From a checkpoint of a small transformer trained on Wikipedia.
Training: a variant of Muon for these matrices, 455M tokens.
Each number is 500 + 50 x the weight over its row's rms, rounded and kept within 0 to 999. Layers, rows and columns count from 0. Numbers have three digits each. The size before them is the row's rms in percent of the matrix's.

# layer 7 attention value, 512x512, rms 0.11, rows 321-383, columns 192-255
096:573500427432546438451488527503423473473418465495511436534484541539472555468506516456458484512490399475514437491485603431445401523572426565502466488573447461544427424543471456601563461470501468
096:411486398563435471311513448573585572522558525525599538535520484539521463417567542490513507454446492527520670480461453497491386502567462606536456473475529414521488530432572534475495516548590465
095:477529516534503513508500559533491643564443458483529540510466457525457525438435439457506467431464462472439459451456459508464538572503557405503459460467586497520535490614541378522539490361544411
097:517476534536567480437576476481598538489436526450487505588481472548472575491519570533436575517524453545472464467535544507450450447531508508456553423460473479494456605512513457494481524553509389
100:538465513529411407597626363450506428488523543435573488503512464538481575529436505459429450462480485443582465519486614580414542557484501476564525412403551474445566493433477481452393497504495498
098:488548582452577510525514479497519426455449524589488525431458467452554500505426481544532537473508485501472481598542512459579553512468570346486466599455469449439465574396524497592518465422520553
106:518520487470546444459505457486477516466487549552529598380589586535555514542470518567458504590462432473437494484533476434445512565563512447488439449591512501451535434460535437466478498526450531
094:505490485493600411426456550476592559510550564461484520501545480540489465513433449466431520514495542452491505519562445561544472441450496503518503526514515469538506544471483438513542519592489453
098:458534460567487641499407526491457429609451519476478556447501480433498569425460557465427437485454458495481450533512506449486404487567376516553384505506427494492524431468551479529394568504492502
091:532424504540532419391540411509492535453501508474519499518438561503507483549585459519558592472523574517550502440548550500434468486512472515511576518479471506537422543449603441433502536532503500
088:507425373504501507479393489491489403492502563484378505502402432461557554463573585503546476477509473492447480510586487544510432535565510459509469469477554500457484487439514478555470514511532397
093:479566489562552502481440529509432461476505484578517600447518528532499478475511516542515463524400514542428482460599521429473475584459441544525508506496431407545606506476515503545452567523452528
101:472478489379569641502494467496506481468548476523529450532527517565536499510533553469526427571570484548545464615468455490559489423537513510441473555506462512438524579504563458452523450547664481
100:436459446464475432358428484534443402484433526480470516447470542524532553464589438443493471520517395520575551411486488521508459490542477577528502525626545440489498509455547512538525521496541535
095:513550509473465575440497544585451486480503453517422539564513396506497498507501498527581547514526582458418526446504431414542507535471519525498469499496472546428437482568513430564523505486552372
099:480546506457480437491461540533481551483453493535396415481461504471542531624423456406512455503511488483483413596480570607515549438490523414538553509460484447485540531545488486488575575580525488
093:511525553495452427532534536546535482499437435407552491455539401400613454449403629585538451534598537505484476399484463427376452505552526474590526449497469589471530510460398533481573446499518485
101:455482563461464508426438468584516439505514475554599539529445431541408508493491474511525511523593486512504562472464521478601494416511486485487430485561575510475485431481485567593488485492494518
094:577469448485523479569409513514427534449489481599481434534532500474511557524479529593417541628460572559539467564472413385476491510545567488534501425534467517572530542475433530513430543498456503
100:531495418538559518572465517515504504525529573607445580568488579532545451455530518600409502452534491504482510508580570405500470592447522485468476487544434457547509489540566480499489504530454465
094:510514497443594537571538530472430464542504517614461541520435555493660417560544492544530493505444577466452526589520568532584443516507462431520451525482518573471531444459492493504486608555442527
097:517501501511504448558447487526558506449423441517603494560543534561441457521474504531493482596520535447546504481478528525529467406515471464517419476496449522418568447533434572479471513568511464
091:550439498505565453583468474482520543556520472559554463465467517447516554539488502514495474441480483518448556595500548469567488578468512467492411552452538402527523523472475561462405447554521479
101:517515492519428428534453441542488464423466560489538540515526402500485535510554489512490589497639483503438483576419520571585519482474592429493572479461458509444448471550466520498505551463438441
091:534462533436489542530442451514538477504559588550541537562402623601494429519426514478528506613466498549482515513532475431521534502446511500452518569497508544383507446559473509470486520524502370
095:585569561520509523461488488428440448462454505541488586568400456513512555409575540491489502456558459565471480506596431510427485615491526505509520596543419475468506442478503409582541532461520382
089:475537452476499516565459555509553545515500567411502443445469617483457578535506581450549538551462475487533471478531522566583451443473448540500478475483500549538474525443522478490478495479476505
088:411587492379562523547534563524579482540496492542412567516522490474480585488525631497530518482462473454521447557458465524563433584467481559427364548460531502488499422509505435482447541494433554
093:533561584495487519580491674516422510506517500540446489458504459542402505447392535565528552518505567382435567489478459578561481536516568556449429514556472524451443487506509499527508511545452439
095:381494449512409532547482535467563541435537549458569513482481502469591382528528358522574448479551510456582502562494464481559518481464535508480461560483480526539558521506515421526488446485556488
095:460588480485408556530425506486479529459527471515580503456491467479538487460462423530410388486488492503455411524445538422478484591515541507485445546440585539552650469524405458444495522327443575
089:440477438546490545518499500576569509485497523533567517459399537468523543508502560488420489448481461500556480564501532502571534481409506443487572538535421462400478503462556494532503492560457455
102:516488467443517456526506543400572628438523498479531518484539575496541427552433407458504519438456525502517449580535536519524446533453492471397450514458513538506553493506506407500423473516556451
095:508456636475475452492513401559480565470454557393469564440564536466545472549444483536525512427517419480524428429544512495507501466540476520580467412502504505608560378444531547549422520508538589
103:499471490421386441470491511508531466417479596561420490477406463457420582563471483428522533538605559467565546534608535657540537449556566553516574486453444449415580479526527505437520465413553519
090:467491581462460582558577521503487575536463481456463399485465474512481453510477469589457441470542507526502544467466457545520450462497496575491495455528441556469435448504500455557578398496445501
092:455571462461496574444487584528513508460569497554543505587446487510478549424549515494487515423499422535516493492588470448382461480578527522562528505487564570507493547448507574440480560466490525
088:448501412581567431447495503452552502465582446525593611501541521583501528456507524502478546421565520490462530459523527420402520479520482543500531550481440478579560537565558459456532460471583589
098:586509418488507429481560441535454491459533476639551535500474461518457464503477430502480539601442546512407538466476446412580507460582523555440471507490402581492545581518490547415429516507537486
101:482514524518463513422597465513485526488472511529451533563449483508544523475499483508499530423521447563478508547446517591465486518535524527510489537514534468495386479505489471501476493492598515
094:421522418488463498503529451475559484557512475490576597568520579547450464461580538504508544490505511541460506552540497478517477525521548531530493519506558383463562441522574472484546516443498459
094:507449522517515592469454513541505463501580541588443558590513509501586502526537487424533463509494558495443506481446563382596497654440478425588528571486459477543489468457474536386436486525435469
099:489499533608535546543426584579434506527505534584536467478397516403481407494494467467463446503564393463492503478563522448482525504521502519506463532555557476619388508504472466463498439527509537
092:485495483561586399467420429562571453516512525498554483581541507569508498476506453600531535466486516470491583441539486525471547490502548483497471558552404503593532375551524469501559524450528582
091:479474625489532502474521561516468446496462528529469437526553472455516470442469548480466545425448532487505545368373535532533483473550469501544502619541492472472494506536568511500493540594446491
090:488500542511545506436560500404447498523471578556414515581381531441497491489420407552534564480562484526502455502500564530481441489528484503512507487542512494481426550502560532537475647548480382
089:475379487470414551467517510518538500481406562577547563524514480640507499386528609560615495540438487528580404533478491482572514430503483531448518485542493468544482485442521555523520485389490471
104:463447532466530522569532434487497481491499477442459460446522534457417564562582484359530472533387496497582393593522496581497480469526470564558509568516371553514519448531491512467549446460494506
092:466446567565549446448485450512518454425493556472570457599418442474465501581457441528519511559549464491485484571512472513566491480549508493501446480577443384420471628520431525477474544485617547
096:451537656565532481518448557523558447501505473457501541491406532411494533556430437512557530578540539482441505617491546519523538470511487425488563596509582463451415561546478526475514521518387415
099:575537479442556557507497512524528541537518528576506489454471573489556512508493571473489458503542463516508504555428500451508517606478508514488436562446545384548491460505468479377539393420507537
101:489547512487513544518502522412523516448576518478420571506425481496480469589568483423504501518505576487578410513549596557533485553572484555466452526472441580524598511504442438410460523487489488
103:534505455529535495562530466442562557504509543459430580511447563485526576463553560492485469539512515519397474545547461536557470463391554517520479504478500537531553502521514516512474442555378521
089:510509518488509577424545517586509552537492467422512467511406458440600526480495427538545555508440508508494538479471458545560592410462525450613521579537546483452398455540557490423500494531547559
103:489586500487458462542519600530529488600520477542433460462512485442460568435413474516411500612454490500486428481444534502530499520540477494434505389464584509510481579613455419480458478625503523
095:365623526448532613498485568459595547502412471465525464434533447543466485409555498518478530457425431463491395416426432463475555458616474553484396516493393572529475576451452495551550578395422468
098:583516493480508502440462503538512483501416504557455508669467454530588604407549583505378503486547551516425466507533576513604501513492516486577403509446477557502501427481545472450503614476584490
095:483534523467530519542517546510520475435523500509472429499486445489551486466460511571523571566562479471477525489554561560455460419486539472526463441518494425464526550533487480549575463556563559
090:595583497537440464487466489495516589500502478489570509479553522604454528440545559544482538500515489493562464535483521536459514507525547516433474549545540517536537487538449474482472482469444452
102:593469493503549507495486460570509574519554507486549497495478519490569493514478486453578588582540536440449524442522416419495475475527470525491491495475495426472470573483550521431482543489544529
096:486472540448531504541488559596458548464490422437458448472558405493580476442452537469541513488486512505504516469545571463490529540499452500515561484461487563572507501469450465421540486491466498
100:614615473482611521524421376543562494513403435570441541498559521478524498493538461452481634530474508402430521465509534474496451534565472492370549561440504538480491556534611529450567559439472565
085:472566423613426493486487527579414473432486451529536421464516428465432493533534518527495482478447549499603568428527571567485478512571516499477510522515558558534549591487534470523558457464483540
# layer 7 attention output (transposed), 512x512, rms 0.0981, rows 321-383, columns 192-255
096:480519477583406468516503438568467481528509557494583478523589529591461489466570504497527555495474406501484516436581479484476422417568479429552473446439584464500439598549467517557555531481497495
094:547473554497504504467545457558484399483442523530442451500554447466500577427439514512535479603557457510536510546454438458376481382440570444557406658412490476484568585675470528582471490482492550
090:453579531531448566589550467438552392499502464368552482527495522580494522481581448562436535518559500472560569498538597489537476405426480509317458512490488410448546415445511566458483533598514532
094:449545507486501519484527426475387477481521502529488455542535522485477512437522544537452529526516460464456502443552491460523461436368537491506438534519526510483485438524437500518596405464542454
099:506482440545471550468477554521455508483423577454546524525490556433455446388461603539546457479433495476443509506600510544500503487462415481417545566499452432497415470537487594455538456425516542
093:482451481539554486456541495471357573462568467470599515514511554508447612472408561426479440562532389505520588508478522452516482513466471571545519572557519561593562576551521474481541514514522526
102:484461501431516438526525522485538587559573372430483520517501522451450477531516521541520505508543463437409492522539614460513558539558546537559510510486595430508494508559474551573506466513539589
094:558453501509465515522457494459521460480458537517440513541515465519460510475522481534444586529464489496410533461611582401545451491572483418524524463555589555484459574525529516475424552456520589
095:517484523486451395544420545498588470507453515537568546486485483530467583495543479570574516542511510541456607472474490510493513490468529487528443511450439539560545550583498560478470551493531493
088:497422540512523519561428563582436548426479499546498430481489454516574468545591522495467479541523499471545541503528497514429450510542455554474487414394438571490540519522456447480562465459471435
084:461444457501456404493543544561494506546475613509495491465505456572493601440554472513436439468506521533538524500465465479439478451389448477587529532555549581507544481547460535417448477541450523
092:519467489414400465555526561423511493475493522555512448511564527472480510501523501472573588485552458549522434561533392523504519542513456442516459471547590566471577509486402497506479413585464469
101:501532544503444516430464492399526539554436520476452389585524541558547501498497502433478536564520465483444490453456492510456526475493497490466401555364468496521444450469499482452543531541458509
097:562488589511578403580527495510615571488496457436540464516574604472523494513506540522507509493383448460583467577516514508381488538478550462679517514530461595436523510518475558586440459464431441
091:434492508518501532426494483411582516522431461507479490432526517481581499432540580567428537443536523587522537455447534492539475453537559506498481479521497582473490585540472459432535409575455475
095:509534628526559440495482472487461492392446480492486549457499628467539571529428515572367480523438459562565460480550467516496545533422550595520546484531520546422480437565421526510504478428538554
091:506527571428529610531481557446467508477526515534530514620579478504435517430432493530438504571444446447430559554455393531504471514471551518474468583610530431575499636535519490485501573502525513
098:622572561422499504539470495430546527432482535491605517569401534496504551446424556596475492528422449542494437506531393488539481532400574421615551567500508489488429514495562488549517538492481570
090:497510460492430480474595556492487530590476575514447449473388509562487404474589480468521508478509511533449508516561599463520448596495493524500547554462502502510539502601484500510578386563534492
096:550517433480468471520513455487465578469464461484574474477396457577498511554470488474516514469556475521519476506462539476487509528405483493476487509369411550446564546560444477490498484578469473
091:584470504461452467501498489527535505413508467455465466495445461416450514490386432407498426465552566492543416540500490431469612513443485522515484489468365397476452563475433544539567567589487478
095:556468593593470418534523450589400486493499515441465447501505576594536451469543536471499437544262496467449462433544579514481470482446509520503489468526529480464429531509486474542514453461537502
088:592568510527548449494529413490511466490529503427462504526468474592482535542494540482518459548520560486471491551506456571493565562456483472515550431519429500553459543505502524473542505539439512
095:485529489549478647473515490463506539536498609445528518604455504457403476514514555522476501539490495553484508563502511493421435542504532557537512476541524522488440531461531523540472462467572519
091:520593528495504493487463577501536530519443604468438448499488372537493490589434461529503407545467417453501563515541412529519474499483461534515417495423543466601463586544422541562465512458451486
094:421473471457500536544556490455496593515495525520569566529466495448517607579525536520516407527467502501524614491508491475513531534533520446451427478502469471543529532532487505433501484497451582
089:498487492653474452417580499569495498409432438500455472482497537481643461433579487545483520478471466533406443496431500491508516479486451419585453484464473489505495558482525460601538442451519533
089:484497462546521468413502509461445430513551506564421510480527499589418524548416489486441485528516489553455565455457479416535549407534530493532508529460504522495526568502611484460506548532485616
093:479448482481510476439470600427556458473540533524424610454514516544482439458480430502508461544415518494467521478446534592469569534456504516407463480536547579535455468466503461451416516518450486
092:494439521453433501516452436443474494565528443472583481440377456422553545562421493482529481527511561450544492464523499491418552501474391477446418436499552480557530475502574514423565528437402490
097:497552376518521533611481552438533458425595478515502474551496561535528589571524525506539457530521494531529577551535511484511459537496383463509557470628469463539426567474517598544439488550547481
091:545578540536552516502537412454491535481512532484528481525496525441513554455522470523516462541546577524407535455517398546500428532487500421566463465461590499495442484562522423465561556506579552
100:514484505473568391486513524442514500539534479531345487505442485487497551575510542538470484534442556466547560548492519428528593468547417572443547520406532478506467490517430515477516504572440448
094:506488539427471574525509454551603561537586353515509451530493462427519497525403441515477598543492447435552524553408537510455550458546576522460563533539591497441507499492537449546564488519571486
099:455494541474519408442522560550477579506503495550483462526507576500465497608538568535491519541537428570467504569555421534375566488478544526446532499601487514513457509453600498510420474471381583
091:441521533518517588611502500512551452543535531495480434488436457438564550438501473492486572510441474483529517532373517443518456418405523517508493467420516470504549543569476508404412587484539511
090:445522500575548434494514424512605459420445476510527467424625629558447456440561511503608493468481528531521501544476534482427502415561486473444481607498461568533494449535446525536564505373551464
086:512506458520511499505468625568467584553536488584485480443470499571451475575563480536509511585518435535497526534526622540516416503433403501509426495550503492410427543472546416520568522455506425
095:459608484516427536405486557459453603478510557433484517609505479519454418561588518430518518513604515531511548565591533548472539611515470485440413416499527496665480551515436499542488489525495453
098:534481570469484530425414554471518476449637562563510536475494530437480438488462506447552488528565528510509543531491481503460459344561617553473501468554563513380506515485543428493518511579550459
092:424407556579414525599484517465472465603465590477482497556538586564530599504627537578515488549487456606507514421472497540511401519405489529461506526504490486529524530571433506578527433545413557
089:469543487507513445622518485499491482488514429471490470447527540515439498532531552409480478432556588530525451505587498495497469513412470627536486512543524545461537520438476538481567510509513509
097:441596389492506523549414468479464447468491370533488428585621451502507571471535531469549565405471440484416482496479650566477431533438346537537496454499491513473446562546597565534540598473573422
090:486494509497531506563532560504499431583440568535537571509407447508426502482525399528536466544503470512483421497549550492520471436437515543510474438512625512516491637489561581545458562469509547
088:592497525427509529449569506593530504418512530519485547519602467529482508442430538505568487517483551476477500473408421596492483539553574616455472510503510619586416506550542524531491487402555523
087:493586441469571517467447472550523576427476442519533569551491471516478488451478479594461516426409552442527600459565487454564484561452419448541495514501514524498479482472437540545491477461542584
089:556479547474576512455548528533519541627569563531523494590574548523582572454512465508558493493370400594497527506433494469415474455497595468504443532518501518507540505481451505539482484510474408
100:514491564545447496479521500528499423424536511513418519410537587513588544545553611484494513564426399478522588490534566533510438527513597552477480424517473535537548443500432506499508392562469510
091:554480504361509462544452495437370518491499553514559521509457462482410480522470500570556470548433445510484530505539453561418440447458413494473532495515494509578436532471523440515567413606488466
093:525407531463475480519475421454483577451470538498598486488475530497462474547429425573462568527423528515587456469596370524637424546447481394539543431560450541520445429500492479497482486504567521
096:465433540516537524463473444572503466470494469522447489538640488523502530466496596488539448572512480538469469606420472433549534471539562551430440503486502549634467509558512574489524519564482540
099:472429416527459545517481423507487481478476533611523500483481475509511518541463567490476530530481422491526487540550547450507517474508430521372593472420428525520621458442454429461474490485474447
103:472473465558503494541536519526502461462494497541463507502558415461466481500507485457459473416509440524481446395534489546475438502514508474503457479445565549496619492574505505487498529505516500
088:501497504512545562522492508504561515572475540430497497559468406424486461577527448532489443477495543492506392568515498538539558536427539525433431513414495537526485496484475540531508604505464565
098:477580536519472520404459495465525396419522485449394451516564538507435485456501466388470556443538509586467502453558563526572395499439516450458452500490483558501344596506554452449538427478537497
091:526456531443499472568455457420463482559632454492533491418567438629617561447502550439444458485489454504481543448485533487555419466483487528580428477486534500540512490525422525521544520508528490
092:506434491562445532578542493579496456474520559530518538457564473466484443440539468506522455529480470525436564512462474491448578376460462455443484506539428505479591553614457509489542474531643546
093:535492496488469458472560505501481508500486419559513562468459496542476511426530424452436482482537532428471443461483527488554538562515479467425576500588503454618284460498537482517514542564491507
088:410486450495483450422562453555515381520465496479380380629460529518451474541510584483521533567462493529446597418504593479448508503479532484456454520548519463482508446513506472512501451510435545
097:414502495523414460483469497523402512510554489532458464483419569442529438563497459434535466405574476452434450483516518458460564470481447543459479533396567436518538502493494430469559477523449402
092:544428453523522520467522514541476542407455453491552478541585528465515449552414436514451459515485534503504417535523544517437507507503544591514605523509542446540468517459456515495504473477565484
096:507542539503432406525431547394458496580570457475579456455477547557449480523529552483458522517595495470431537423525443492556535500482483507543436517529507545474416508542528436578521501529526516
086:489521476561508458530607486489473520499459482446460579405446600527531592433532484548539516500489552554421485382547509476444562547565418477535449502518501447523513431531547458507514487511506438
# layer 7 attention query, 512x512, rms 0.0739, rows 384-427, columns 192-255
069:511493489445427504492476501586455524615462539506458545522532576439429535509506528555439468529553556500440582498487500437476485404548401483485488470429598502465487424431499516538479495500466529
069:470412534493484493565490577476566482487561508528550547511485481465475441549506599404617550408469466452460560443435597477459485420497479452571502413519482478462543405434479480477478480539416361
071:538496555504475471459514448459534546478538556521515448484622464422494495574487474459503423553440505446423531498445557493422571585439506465483438456447539534476462501446512492558420567501563497
076:521538482413495462500460504492467571439514435522443506502452537456563517517432497452472539545433497410500527501457513424451519514468540514461532533494569397602460476514566539373520492496574537
070:578528442548500427534537438493505531495495531412476465486494514542578482584434524493454508450495524411509450565463475447465527496424545546476460524541611507512484415414478473426474477624506489
076:545539510478539543443547614474518562508497617532511345480489502522551494504514580466556478524524514535473476538412526568499573502494436478569542424505541493467484496490431493436533450488574545
078:527496532525413488483512480575435564545425583441500500488593564515586409557478446558536424478525557405424464479473551422497497428504488564485555496540551495521415436575500522450601428578475535
081:381563578566490498450478477528426484486562435554526458559581487483397574549497529518501519499436520489505469473458584499545522488549424406526516488502464469430550551467538471576509467525499516
078:509414510521489559459410392558532556592469407402481539440469460523407563451494589434411522522416453511525462507506507498485488516448532442489385655547511516421422465535417579475511423567454434
079:471477528486478519461476491520448519440543557425455618437410494461592437551527432557475380434508590494530533494451553492491455498407480531521462564486516504530447584539501527516545462544638477
083:492568407608503561495478484557426487473527545452491478527531557555583475490569541575523453483457506483531487396481582480482485482449546499504524471503349507505535420547452484572499520496500569
086:525534442544480561416527463530480547484461479511511476547496411475434519622447608471470489425477541461465487523478419527471509436447559446496561451491480428449499473457568495445524541626459543
091:525539549453527547507550470550560520561493503557471563457458500478583446487480452473582409470497427550459527512427488573467586508469450467503507540513512431564439500555498456454507464523571517
090:520424482407414492432512389503513506466504479552451484538434467574479513513500433543575579543474571534462410528491502395567479485530523495518463485426477438384569497505415478546435522539485542
085:561526517455438456502463533514449505556482485519383455479485488519468504478530480565560516517476552502485472396561520417562531470518465590574508505499470472507501553529470457498440499458559456
089:431534515445539441568575558487454539545468554478497536414566477569593490558619513408575551569498592499468513450522559512489538457515447519518546519503449504485480579576539488486415514500522444
106:503459558443605493412593480453475477529429455440569455539515498449491543439481493522399463566557485537605550447577542488455458448502495558451501513481409515388539511401472554513576553482553545
097:579520443513495498480548598534497516505467576521408544443499514483513447502497443541462548505445476465537454599441453478563453488502446436488430564517494462495529517508484516580478495506595585
099:534482507492466563494587481485521488502552529554542447421499518480508487536474495499471439524486505460528537489600439552507568592495594536437624565476542489519460502532507557465448522574494452
106:461567515491453573443515574487440423506508494502513480466522499516435548570437443484496510458559459507586559501532527545602512487512555501484456455603485531418508512547531622524448466462535511
108:524526524497455509496478550561521546507466605534533531485497499441544561557613542461457463445457498493549452553581424504525501480374518488486527514474594501457562492423567494458538429424475489
115:413449492501496481535538582566516520444438547522545509461529535578459577538474451511461507506467384418515493457529549481401464483516486541527494507581535518436479467533518582452580509446522485
110:420533481428473460501583537518529496474486583613388421524514421488458547585568530442516517525457444464442532484592498498471543457493523536482395413426527483537445517496553410514528519472505610
113:476530476528506448438548470559465524429493463617461442428510495521460585611400523544489385539544515522565510512499444560506436532517564480562517490540496547505490574496455473490495480489578496
104:507471469491412506437595581441479490500594456488446517469449493501518536434525453537579515537563560538479485526496489518449450496581436572468492458438535537456580500464440511482519495480570559
109:572431570468483460556472486529442430510507584428510458445570522613479587467541483527494545556559463450529546494472518530526616498497469512550514592578525486545505542552515489489536596515532435
114:538451521480486481573555578477482471508359502572515464516573465571450580559493603483447527454548478447559534574464485441509506552518474502549503616458587529516372607491482438497475399566521585
111:559574529470644471493485484538496350492498493457554434553505461474459533426476489525518538559527521526378519526511453531584473517533591519494578432499556473596530525434475556491469542483467549
113:499500419539550476497479481457551424454526457527473569503545374452421523440501437501478554518488438506544482447438550545594511461480487552534472428502433456498492513499465449399520554452521447
121:543533490505475514481503471434405466513441519527454491489550465480570579489485435562490518583511550476478526432483528512514494508460448504448464445493565511482490615504490401493467485510345531
109:468487530578473510496493513573542506457422507569467514548528431524436448482540568422617503501509547512638543448509501435460496513532569462486470544405482525504574405487529531455504540427420533
107:431460573485435449426465545519485487500580468504589538512447485458504509419474510590580463481456467543479489519553493494487526530517413475539502422488462500498465481581427462473414573568562450
075:473478538404457576488537518590445579503507479589538418442492593540465535474490444432546538561449578604484531526527487467465413503410447500553405441528443480482433420405569470460486498483522462
071:493533421569534510492486521435562565626468514522506463523489424498484587466555586482547515485453406492570540499465512559578506544453493444473581486611539487478463546447498524566519478625521428
073:554508494492482472436491525449484416506475496440503365540416576480460538512468522523464485520516489426544464527463480543488477538386537539522523466480531464499440502537509472515499471438489411
074:554580628526487478542492500513475477490482485514466551533487486507572543404537481499481601472499528451447478507523431547556513424491519445431460490437530424537462498474457476391483488554572576
079:547581531450412470560564484433582473462424491517561496438462411474541511483467533446493528424488529539495369516583345491403513443495486558535392519613464528593401472563578495476533451537408505
078:593453491565543487449530527494460417594564531547373606512457496482474496490505540538470483525507520399471568467587554490475482484592434596563546514515529528551500470513475577537487484551646428
080:491454418582410452492570402550519484507427552514521517458474456489512490457477426491493549432546492539522522580447552499475502573466518517378476525512523508606525503518519482427485470496384592
080:542514428421483470470450449546470545551497466512492536537460557522559466511425549532533548490516580427463355475468553460555489510549530593461514479456496450388536536513468567537507566566486496
079:502361501476515536558486565460542457504466408462428475491459572350570503473555412484482490500519488545591506601471494534455548515496474527453521509460498518568491548423572518517525438494586468
085:456497501548534449458567556475464486446545543540447435528525448498597513420588452451547513476543479593595543540506449560474547501459512501390482523509463413513515472644543429521475496531565505
083:550446539470441478513456414516501460460511524472517476447439470463555458509524578493459489483521509469442509442468512543433543499555575475537524469564552412535536450505487420452502436539436474
083:508485513442441434553476525422591515434476431541458640541532434492484536451532503529489483480606505532577508559489531425527520451470517544528450519405481489555408496386536475351428505539539427
# layer 7 attention key, 512x512, rms 0.0732, rows 384-427, columns 192-255
065:526426365541551561404597472513508523422585526443595434365524509518601514517478516475500415439443485475465530517523526534444532453425584460533495409564506515498505585503553525530511479459469527
069:419516467462492533418519476507475475449510447472465494516457452504461484567418485485571464555526558512552495516482505464459505546514444550465479547533580560500566530523452601497514418549476586
077:405459564526505524483388465416449594446419574437432493503511597453533525533468448453472536442468559465483507467431472534526556601486544597519461469506558506535490518507524502473481457559436561
070:474429537478530604396483419432492543516529444477566486457473571447438471489523484469471421429493485503453503486552529468479459488567491507498552467465457515500410477496570562479581549572492385
068:472527486573441422455485508432489546569529532577498440513517541522478462524556513504461519530540403549597536490535495523472512506522425491499554484495513529470495498582504443474554474504542468
070:491414608389466438471570445528536487609484558554500499484476517410508478529535437470498562505491528492587543554566537486567483495491493464599558574496514604518508512498508493565469499470464460
075:537525544488391421458539489450468428510564463584571449545435502454565520556545564418474471481562470489469525627546498505588482539480474437446523478503427544421430507513488443368507435422506543
079:515506446501494445504423477370469464609501514429371490529475550571481420484463483561471571417438479477506522607475438429478482506440444477468553566455466532551477478499464560530535571506499526
073:531502498453498525528556531449446499420486517550469467463472496424541466549484533542511480503443609450446531551526523567412585510527536497538421502459438436546488659497536428432567511434446585
074:461473548514531503527537428570456552481534551599462457460536463433483553498514471455535425402557407464466516544447584527587481591525534458445495537621454516438441512474526440565559517491521500
072:482584469497488403485418680457439444588479513454454550598478544491448521429477418521423471493538465474435417517513618495493522449441518489464430502546520488397465516568473511526479566588596474
077:502503476465505459502568526522505483538512497580455435502498573553496489469503546518434579509421462463498451547434457463482555473492461544536474517522445467509561471533554496481508423473468468
084:431498457541529587562496540583543468415518475408567543472607520606436554555448478625573427485514431476572480590571563431588495522478454501545511516462533452546416441498621454482507497473528505
083:543549507525495542478470468379465504422507525380564581506425442505557472516507488527521528509462490464539533556612482491514457531385475595450464584504481555480456536565531438584546487487447486
084:486487477445436554429550588506492511511512576525514447515479497508514461505471507467545521427417503394469549476554447523560529513469493488508545593403532489445470470509461488559527444419551579
084:429448525526462457558526559570475489519452453552549528531494451562459536477538559558521493458589489496533506456447570537557526478449488500480493506535439493583525616531448577479552541493542564
079:524585493424587380457455544434618379539485561511528531483330535469454438513460484556505381473511457532499581488545476506500438524536495579565536531459430555525501570425541560483549403460528486
091:436527527589457505496424413453539535455476541439472474495492559572599639443487520443464507569584483592525519418521572431501519480622382482457521467527446544553529541584485573517520516512539399
100:572530521585424457547565464523517396553552499542515495460471477482598511557498473498495517537432550528510613484565475472458549505547476471583471460480457503559502489415634501407469452550500597
104:418517478527509467468490451501454460554463534462435457568469421494555555489436538519472552447546571544431491420508506562500503570429490483383430485489553589469601494445499510516465503509518494
106:465463499515479472463625458416470408453459519568530521557537552361477534543456571414600459537440548548493522530528494481495508525514472384540444477462388466532553554534513545422490496540544528
117:564538525516446462495541534565513585443588505532441529416513531573443531490520560512417414538492455515514515548525477499500546528540488493462504554465444542486487416490531487572490554474494513
114:505372483526465496479500533500566532483488483503462463525582454470510524574539534479542525574453528405523576568521576557428529454451517588478511495555487409521526437520460502502466506501518510
119:410517510563478438399451565456470457380443462517581413521484531494561540475456501536529496487517463553523570510457463498516576465523465416518535546524457517556406509429432444573558497539544453
116:588543478528555527526440519574601536526499530515511491546389518534501430529518451578523538532454459664431553521563478522514472502409467483428529521570558510462538462505474519502518408444530472
114:632488501484562443517520601579491466446480487515423589503454559466537541527528506449490526421568515464423560519449468547498485431421485615539514475456500549533418502498486531469414417466496517
112:467517514511580397523453602590512568466513470541477469534471530498545422509527539506524514443478440403504600469426519436510493536499536520501569564561585595469596577536462438477593533508502537
117:551529466582517480564567567457517491506539582489497469578492471530481441398602515582493485442463529522476494502467520499470544503515461469453540525554519448549511453519505456469510487586461542
113:483490448605493559486611387468524565593529397507413521581497563553504615502520493450509455358489547596475497484473561455525506544540506514530537493485406511558502523479485550457529558475486514
118:538501478629525549544470566542444519558482615491481513531440465423470445469463463464478516486430507425478543571430501564528495461461392521545482532531541478383601536424530383508515446522562436
118:555426507559502504521437496515565467460441498449477536580431548480494388458519453515518493444513452504519520565540406446609506469509483456535457478501525420499495482520555378512595555499489557
111:477582539410547437547437518512427540502585526538482574546401348482588461429408559597566526463489440475494515538439558493535403489517492555512549499521481451548464477506433457547523562461503431
074:504560517586549494433541412488477459546476507471585502485496473512578514559478519453538486450587476461491566444502434527521464614489497527423478523438563498502493403615479492479500480481478516
067:492578471533497527580546487503439516485478520544416533532429511503492583490533491526473538525442498546506500554643574428370523425505504594482492540450469492485489508474492541476495581446527467
061:507542466519496481519442497442532536537510471636424461555559536532468492508520457555536423467513469527434503490525501521513423533541440558607505487518500558524380459412482482533550537435486414
071:519516472473413447431404428474484507547381463523508460486436415500542500650462472452474433500497543504514439531433475446474534509474511431406463477526549549394575544482611440481481424458489533
074:490446515526548458495455492497564490499561601420573489514499478506499435429548520445631456459483486513447519560558482472535488484463460377449535452556538465513539547415525442472491424450483518
077:563471521515430530539472514452495511524557473534523472502554592495478528567562522399434503475489424534521450480504467455465525525548610478497483563441334507426580553460509604524510437549594468
078:494494479549429559503451491519510552439592530447432540467417320488476484474507550559510438465411592459561563619508486494530529486578431465521466466506508511486472440400434536475501499475429484
070:437427544484474599450459414451478464423388446493571419509477527440559469509504405502542510586538437614549536551492464568513429498501542574464408442493526473522460553478508469482442504505475456
078:471540555550469483465502474518462482529533511520508555438499518545447530460521556450459493510530505496538493445518528583462467515453469578433589499558548509487524456456526489446549562571498543
082:494525510515464458508517466557470506478508421549502521501602492534410490493477474509546481465543535508468442445503585461545436505539561459461538549498486498399505499465512539593479532525580433
077:469479562507558485508480486587501480605529487560478626467483375568536502431508473485525573480492511495579490500522501507455506462470533402464463443496515468548553429437587474597443493478442537
080:526533557480572492560538387466473529453469527402454547482458531473444510544585549513527505553440541560495422464536555483450502441510435501479556460575567533506564549419513525511427514491453508